From a checkpoint of a small transformer trained on Wikipedia.
Training: a variant of Muon for these matrices, 125M tokens, 3261 steps.
Each number is 200 + 40 x the weight over the matrix's rms, rounded and kept within 0 to 999. Layers, rows and columns count from 0.

# k: layer 7 attention key, 64x64, rms 0.216, rows 24-31, columns 0-63
# q: layer 7 attention query, 64x64, rms 0.213, rows 25-31, columns 0-63
# v: layer 7 attention value, 64x64, rms 0.177, rows 0-16, columns 0-63
# o: layer 7 attention output (transposed), 64x64, rms 0.279, rows 0-16, columns 0-63
k24,251,240,138,140,175,190,187,162,234,197,233,100,234,256,235,144,234,143,191,232,168,193,138,210,221,254,189,193,158,219,188,241,284,252,201,179,172,223,237,261,187,168,173,133,222,176,237,260,140,173,182,213,217,236,171,234,307,197,165,230,159,244,191,209
q25,215,192,198,193,178,176,222,256,226,138,273,149,145,219,282,187,180,227,193,238,229,174,193,215,213,232,277,168,216,155,117,154,180,91,198,193,212,154,154,153,194,228,210,215,169,273,243,174,241,228,189,214,150,165,122,133,205,297,268,236,185,259,211,218
k25,160,238,134,245,155,132,212,222,251,134,181,165,238,226,151,210,182,232,258,228,225,225,199,218,174,275,233,223,227,147,166,215,179,133,219,224,207,85,195,211,210,243,224,220,152,259,224,244,227,207,180,211,151,183,197,115,172,299,250,179,189,237,243,190
q26,268,174,182,247,163,161,292,175,198,169,147,148,202,248,151,214,201,105,256,159,308,222,233,306,94,182,164,141,189,275,231,208,208,205,222,178,209,142,295,184,167,191,190,239,214,246,180,206,182,150,92,187,178,214,165,224,265,241,253,177,166,221,173,204
k26,286,141,216,248,196,193,295,174,288,177,173,178,136,165,208,220,255,119,244,193,240,189,173,301,64,195,137,122,177,200,229,249,214,178,210,209,236,193,210,198,245,212,226,196,285,167,169,177,178,178,170,162,206,194,201,198,209,244,181,175,172,171,232,236
q27,224,243,159,197,245,224,205,235,210,236,164,224,160,182,220,184,157,147,215,168,158,238,287,111,254,215,132,128,257,130,209,251,265,172,113,73,270,152,294,219,173,231,187,215,213,177,223,159,182,262,189,211,180,234,217,204,169,201,197,254,269,243,185,170
k27,154,207,264,123,243,246,183,287,234,231,135,117,175,195,228,175,171,208,224,200,177,243,209,218,231,200,171,147,233,200,208,185,268,273,128,151,269,187,261,226,229,223,193,214,166,179,215,167,173,275,187,245,171,183,170,144,77,182,184,221,282,187,189,161
q28,222,152,225,152,234,206,174,199,219,285,159,159,230,198,169,202,210,267,256,181,173,128,176,218,235,206,220,189,194,148,242,217,217,155,320,189,154,193,162,181,165,312,272,143,222,133,208,200,194,211,132,197,106,196,277,261,250,209,195,224,203,266,136,155
k28,281,248,187,157,199,208,106,227,135,271,213,153,204,193,163,195,219,230,250,230,133,186,185,189,209,207,234,226,180,151,280,140,272,119,231,219,199,201,188,205,207,236,206,194,158,172,234,133,213,194,127,162,172,176,303,160,214,222,226,172,205,254,125,237
q29,236,174,211,225,201,111,230,227,207,195,170,275,169,205,153,295,128,163,199,201,193,186,242,155,257,207,222,269,203,240,200,243,151,269,272,264,222,176,170,203,198,211,157,277,147,205,224,207,92,172,245,113,182,181,193,190,130,172,163,232,181,240,211,244
k29,235,191,260,202,215,176,179,265,141,191,244,203,262,172,140,191,171,156,190,188,232,158,287,226,305,241,194,228,160,283,203,233,139,298,241,256,195,127,157,249,218,145,207,203,255,200,199,187,156,199,175,146,232,160,175,165,156,166,171,186,203,156,235,152
q30,211,138,166,126,132,213,145,293,175,232,216,155,74,247,205,223,204,209,121,245,196,217,200,160,139,300,195,184,178,199,208,228,175,246,223,217,201,205,232,240,260,184,219,274,206,169,175,202,132,155,170,212,216,182,248,165,282,174,210,205,183,156,195,194
k30,178,223,201,190,175,231,142,230,192,152,210,215,115,304,285,192,125,193,168,258,247,219,238,207,163,286,211,182,158,157,184,141,146,237,284,204,190,221,184,207,276,211,241,262,207,120,199,161,119,165,139,195,184,216,160,155,284,202,193,179,173,179,262,193
q31,285,204,203,185,138,210,198,189,247,166,265,230,135,250,194,209,238,159,215,199,220,150,156,259,242,150,202,152,224,163,214,153,217,218,121,253,335,146,186,195,225,221,149,206,171,112,241,197,151,199,306,282,192,259,188,234,241,136,218,103,195,152,178,136
k31,247,192,205,183,204,196,194,217,287,191,219,204,93,265,137,193,272,239,158,218,221,96,206,216,243,179,158,172,187,153,210,215,172,184,152,268,262,212,144,189,278,158,104,207,203,186,267,193,124,196,269,222,190,268,202,165,177,112,196,209,231,228,197,125
v0,223,265,253,143,188,132,236,163,162,151,210,218,175,273,226,163,191,243,164,153,203,231,176,225,206,205,173,210,115,210,272,203,176,247,205,172,175,248,190,170,188,269,233,197,205,260,134,211,156,242,238,199,248,160,191,160,217,196,188,249,212,231,230,264
o0,197,173,172,308,210,247,186,256,216,198,215,202,194,203,201,241,231,169,251,209,226,179,121,176,180,182,206,235,237,135,201,200,233,158,237,201,204,149,113,264,223,136,165,97,206,182,191,212,192,183,164,251,109,278,218,239,171,191,252,220,229,222,176,161
v1,218,287,212,134,229,148,218,237,215,150,222,170,243,133,183,183,228,174,182,199,275,218,249,151,214,212,221,208,183,196,261,182,193,215,173,227,203,179,193,228,217,258,224,246,192,210,157,129,173,210,195,191,177,178,217,227,220,197,254,216,187,164,234,109
o1,250,179,204,257,219,243,243,187,178,175,197,160,172,241,243,214,149,196,190,176,220,265,188,280,170,186,143,208,162,184,208,175,170,188,177,171,181,206,224,178,154,158,127,245,244,142,205,202,239,158,162,210,195,198,214,229,211,226,188,268,218,230,163,256
v2,245,211,207,201,213,194,223,190,196,156,221,117,296,242,191,273,166,209,223,227,193,288,202,222,223,262,181,217,141,203,207,175,197,150,171,195,183,184,260,174,157,167,228,211,164,135,224,206,174,192,164,228,159,215,206,206,266,174,172,203,226,187,223,240
o2,173,181,149,222,166,227,259,201,229,145,170,209,259,264,172,229,266,122,208,190,242,200,269,187,210,144,220,213,207,208,200,136,253,203,235,224,224,204,162,127,217,255,135,196,203,220,156,187,216,164,236,109,200,205,133,226,153,177,216,266,224,201,196,214
v3,227,198,276,206,220,201,272,165,243,212,215,222,133,166,187,194,173,170,225,161,234,191,161,166,211,210,193,206,192,262,177,216,198,222,271,176,223,240,201,138,225,249,241,171,192,290,246,211,172,181,183,166,211,134,191,230,170,134,132,217,252,226,207,168
o3,187,203,116,246,157,191,182,301,217,157,142,163,205,207,287,166,190,161,177,198,183,159,209,207,218,171,221,205,249,157,239,212,209,190,170,245,148,219,165,231,176,177,220,208,216,182,202,224,187,258,231,213,147,241,207,182,243,325,218,229,155,148,173,169
v4,204,192,176,132,221,173,196,196,144,196,164,204,192,210,265,164,202,112,216,179,258,192,209,241,259,164,221,177,231,227,236,191,225,195,179,205,184,229,221,172,180,196,211,206,224,140,164,223,217,216,241,173,216,199,259,273,119,155,177,233,174,170,193,185
o4,198,224,197,219,198,248,214,203,208,167,233,209,143,221,207,187,203,256,197,223,185,213,178,176,108,207,246,198,173,190,129,265,168,223,233,191,278,165,184,232,256,201,216,212,186,219,231,202,178,152,157,129,107,230,171,128,303,241,194,207,222,208,177,175
v5,218,208,174,222,183,189,184,174,198,236,200,249,140,189,223,209,217,205,169,232,135,205,178,221,228,222,244,234,140,148,245,201,240,275,164,244,224,185,208,224,181,193,156,211,159,223,204,226,193,246,139,205,169,245,198,186,230,149,126,224,217,200,240,155
o5,230,250,157,172,195,238,267,206,244,212,198,233,191,173,175,216,188,169,191,186,194,153,174,176,235,162,224,189,287,226,161,157,197,131,212,132,150,273,220,167,217,178,209,246,202,202,190,197,198,151,203,201,228,183,177,229,145,280,195,210,253,255,155,203
v6,123,271,216,267,202,237,149,236,210,241,218,191,226,254,207,200,210,149,210,169,177,185,238,168,218,239,218,131,169,257,190,235,165,223,178,251,228,215,190,175,264,220,188,242,155,186,135,213,234,204,192,179,134,187,197,189,197,172,102,179,176,239,161,173
o6,145,194,148,200,174,235,266,184,174,232,178,172,163,182,155,113,227,218,228,268,243,207,226,206,193,174,197,223,203,190,259,147,193,134,191,193,212,216,174,175,139,256,204,250,216,246,212,238,162,211,209,239,184,236,176,222,194,223,221,181,178,240,145,204
v7,188,219,196,224,163,216,196,194,151,196,175,208,133,166,229,196,165,198,224,194,212,196,191,253,252,170,227,165,211,222,156,200,188,176,280,199,212,112,155,235,192,257,216,201,193,204,234,157,236,246,167,213,164,156,198,193,204,227,216,203,218,229,218,223
o7,197,176,220,164,235,211,223,161,175,211,212,205,233,233,207,166,209,172,180,206,174,170,183,151,132,153,181,218,203,209,233,239,228,261,121,151,184,291,212,256,223,132,244,200,248,242,182,234,180,174,249,183,245,258,230,178,239,145,180,207,159,171,169,186
v8,263,183,186,163,136,229,144,191,259,125,252,221,157,238,162,213,215,186,135,144,100,209,181,255,213,214,266,180,214,232,163,163,199,241,174,193,265,233,195,222,249,192,204,257,205,214,187,247,197,194,205,261,182,198,139,206,165,147,209,207,187,195,198,263
o8,114,162,201,280,167,127,219,163,218,246,188,247,191,198,174,242,201,88,199,264,253,172,240,215,208,198,196,261,156,173,297,162,272,182,216,168,163,174,224,165,209,145,261,185,204,244,204,152,257,212,123,200,111,225,220,273,200,186,215,232,133,173,233,210
v9,219,149,233,192,236,227,255,206,190,226,197,167,209,215,165,266,185,204,211,186,189,185,255,190,173,184,254,218,215,177,194,149,182,259,142,207,176,186,213,285,210,219,210,228,171,145,192,199,255,214,230,235,157,274,157,250,161,159,183,161,184,152,212,198
o9,173,237,174,186,105,182,219,163,242,245,172,170,246,258,188,179,192,181,171,209,161,147,189,253,222,214,211,218,197,224,238,266,205,187,214,216,204,163,173,175,178,246,189,217,251,157,201,160,181,188,165,205,180,167,183,211,233,217,248,196,213,214,229,223
v10,145,195,257,202,154,197,135,164,187,189,217,156,257,134,215,200,137,152,179,169,201,186,181,208,175,240,251,230,176,172,204,233,192,178,212,188,186,247,215,232,248,239,173,233,248,182,261,250,197,210,243,183,176,159,215,175,135,223,220,175,196,208,261,206
o10,197,159,189,179,269,206,224,186,174,222,204,227,95,232,173,207,293,162,234,165,151,186,216,217,172,219,210,166,272,204,264,222,222,198,193,259,207,136,198,223,191,183,192,187,160,255,179,167,115,155,190,207,183,220,235,243,242,233,190,250,214,172,152,166
v11,164,239,160,189,175,262,198,259,228,174,148,188,181,211,195,188,168,176,164,236,249,201,247,233,159,173,198,239,212,187,241,211,201,235,223,187,203,235,228,223,197,198,211,161,285,139,170,127,171,218,228,190,142,200,189,207,224,211,193,134,169,219,209,201
o11,221,192,238,179,210,174,241,150,140,171,265,151,165,192,172,187,185,314,270,145,165,163,218,208,266,227,223,223,198,225,196,178,184,186,192,222,191,214,192,149,150,250,208,178,166,231,228,191,215,217,190,175,243,186,200,195,201,190,187,227,251,163,202,140
v12,163,209,158,153,234,204,183,165,167,132,267,253,213,232,238,273,148,161,173,149,214,150,174,186,188,208,195,207,120,246,188,225,189,211,192,222,237,205,189,147,174,147,199,125,177,210,224,203,153,252,286,245,197,223,200,224,217,194,183,214,274,180,236,201
o12,224,178,246,218,121,223,220,258,195,210,113,141,210,230,190,259,227,236,258,165,204,231,264,248,174,238,211,180,191,119,186,125,199,191,232,161,187,168,223,231,246,199,247,157,250,192,239,193,182,169,107,135,194,211,190,234,187,234,179,202,166,233,196,173
v13,217,209,189,177,239,247,287,210,226,168,225,282,156,197,173,159,217,205,245,214,189,151,257,193,146,173,168,238,190,232,166,164,192,140,234,201,154,187,247,194,182,198,163,286,224,179,235,159,209,162,240,178,149,225,235,113,218,150,209,221,182,269,268,231
o13,187,240,228,205,198,180,190,155,136,265,190,102,180,170,244,175,234,282,231,159,154,192,178,197,219,279,178,161,223,196,234,234,255,167,240,222,249,243,212,148,211,152,156,150,213,241,172,191,229,238,141,200,239,209,152,182,105,258,166,222,179,169,221,273
v14,173,229,187,212,206,199,199,267,233,218,223,218,198,187,210,141,120,231,240,198,226,220,185,219,216,136,172,145,182,211,170,190,175,212,128,171,211,212,193,151,216,157,135,238,191,224,201,212,181,251,225,233,185,190,199,242,209,169,232,248,193,190,269,199
o14,255,207,220,171,213,198,123,159,151,181,215,178,207,197,177,235,333,181,206,233,203,201,134,179,122,262,257,200,202,169,235,166,217,196,294,280,227,280,127,241,182,255,276,205,231,228,139,174,238,168,120,165,192,166,158,181,219,218,141,169,177,205,146,217
v15,152,181,227,171,203,267,219,196,187,191,142,209,170,154,171,160,278,253,223,218,229,201,190,160,200,183,147,244,159,139,147,237,193,125,162,201,286,283,221,179,190,219,189,214,156,190,210,171,179,188,143,240,170,232,164,219,183,257,227,152,206,267,201,246
o15,205,223,143,222,181,177,177,224,185,178,254,275,229,212,250,177,146,220,215,260,159,187,180,193,167,247,181,152,269,239,197,164,234,288,237,211,143,162,183,177,161,203,212,247,230,209,192,224,182,189,209,184,249,174,277,122,142,166,162,221,182,205,150,161
v16,190,212,216,182,193,246,192,210,192,215,173,212,218,115,257,197,186,178,253,203,132,185,234,173,149,272,140,154,199,222,197,168,147,198,258,199,172,237,230,189,230,229,222,152,216,243,273,152,194,278,157,211,156,254,191,204,209,184,213,214,148,211,197,138
o16,190,172,186,236,172,185,170,243,189,175,202,248,135,230,140,190,191,211,167,202,248,165,173,192,239,200,239,166,216,199,268,243,232,240,190,251,276,174,121,152,227,155,226,214,250,215,180,233,198,123,276,190,242,127,181,183,203,193,160,131,238,213,218,205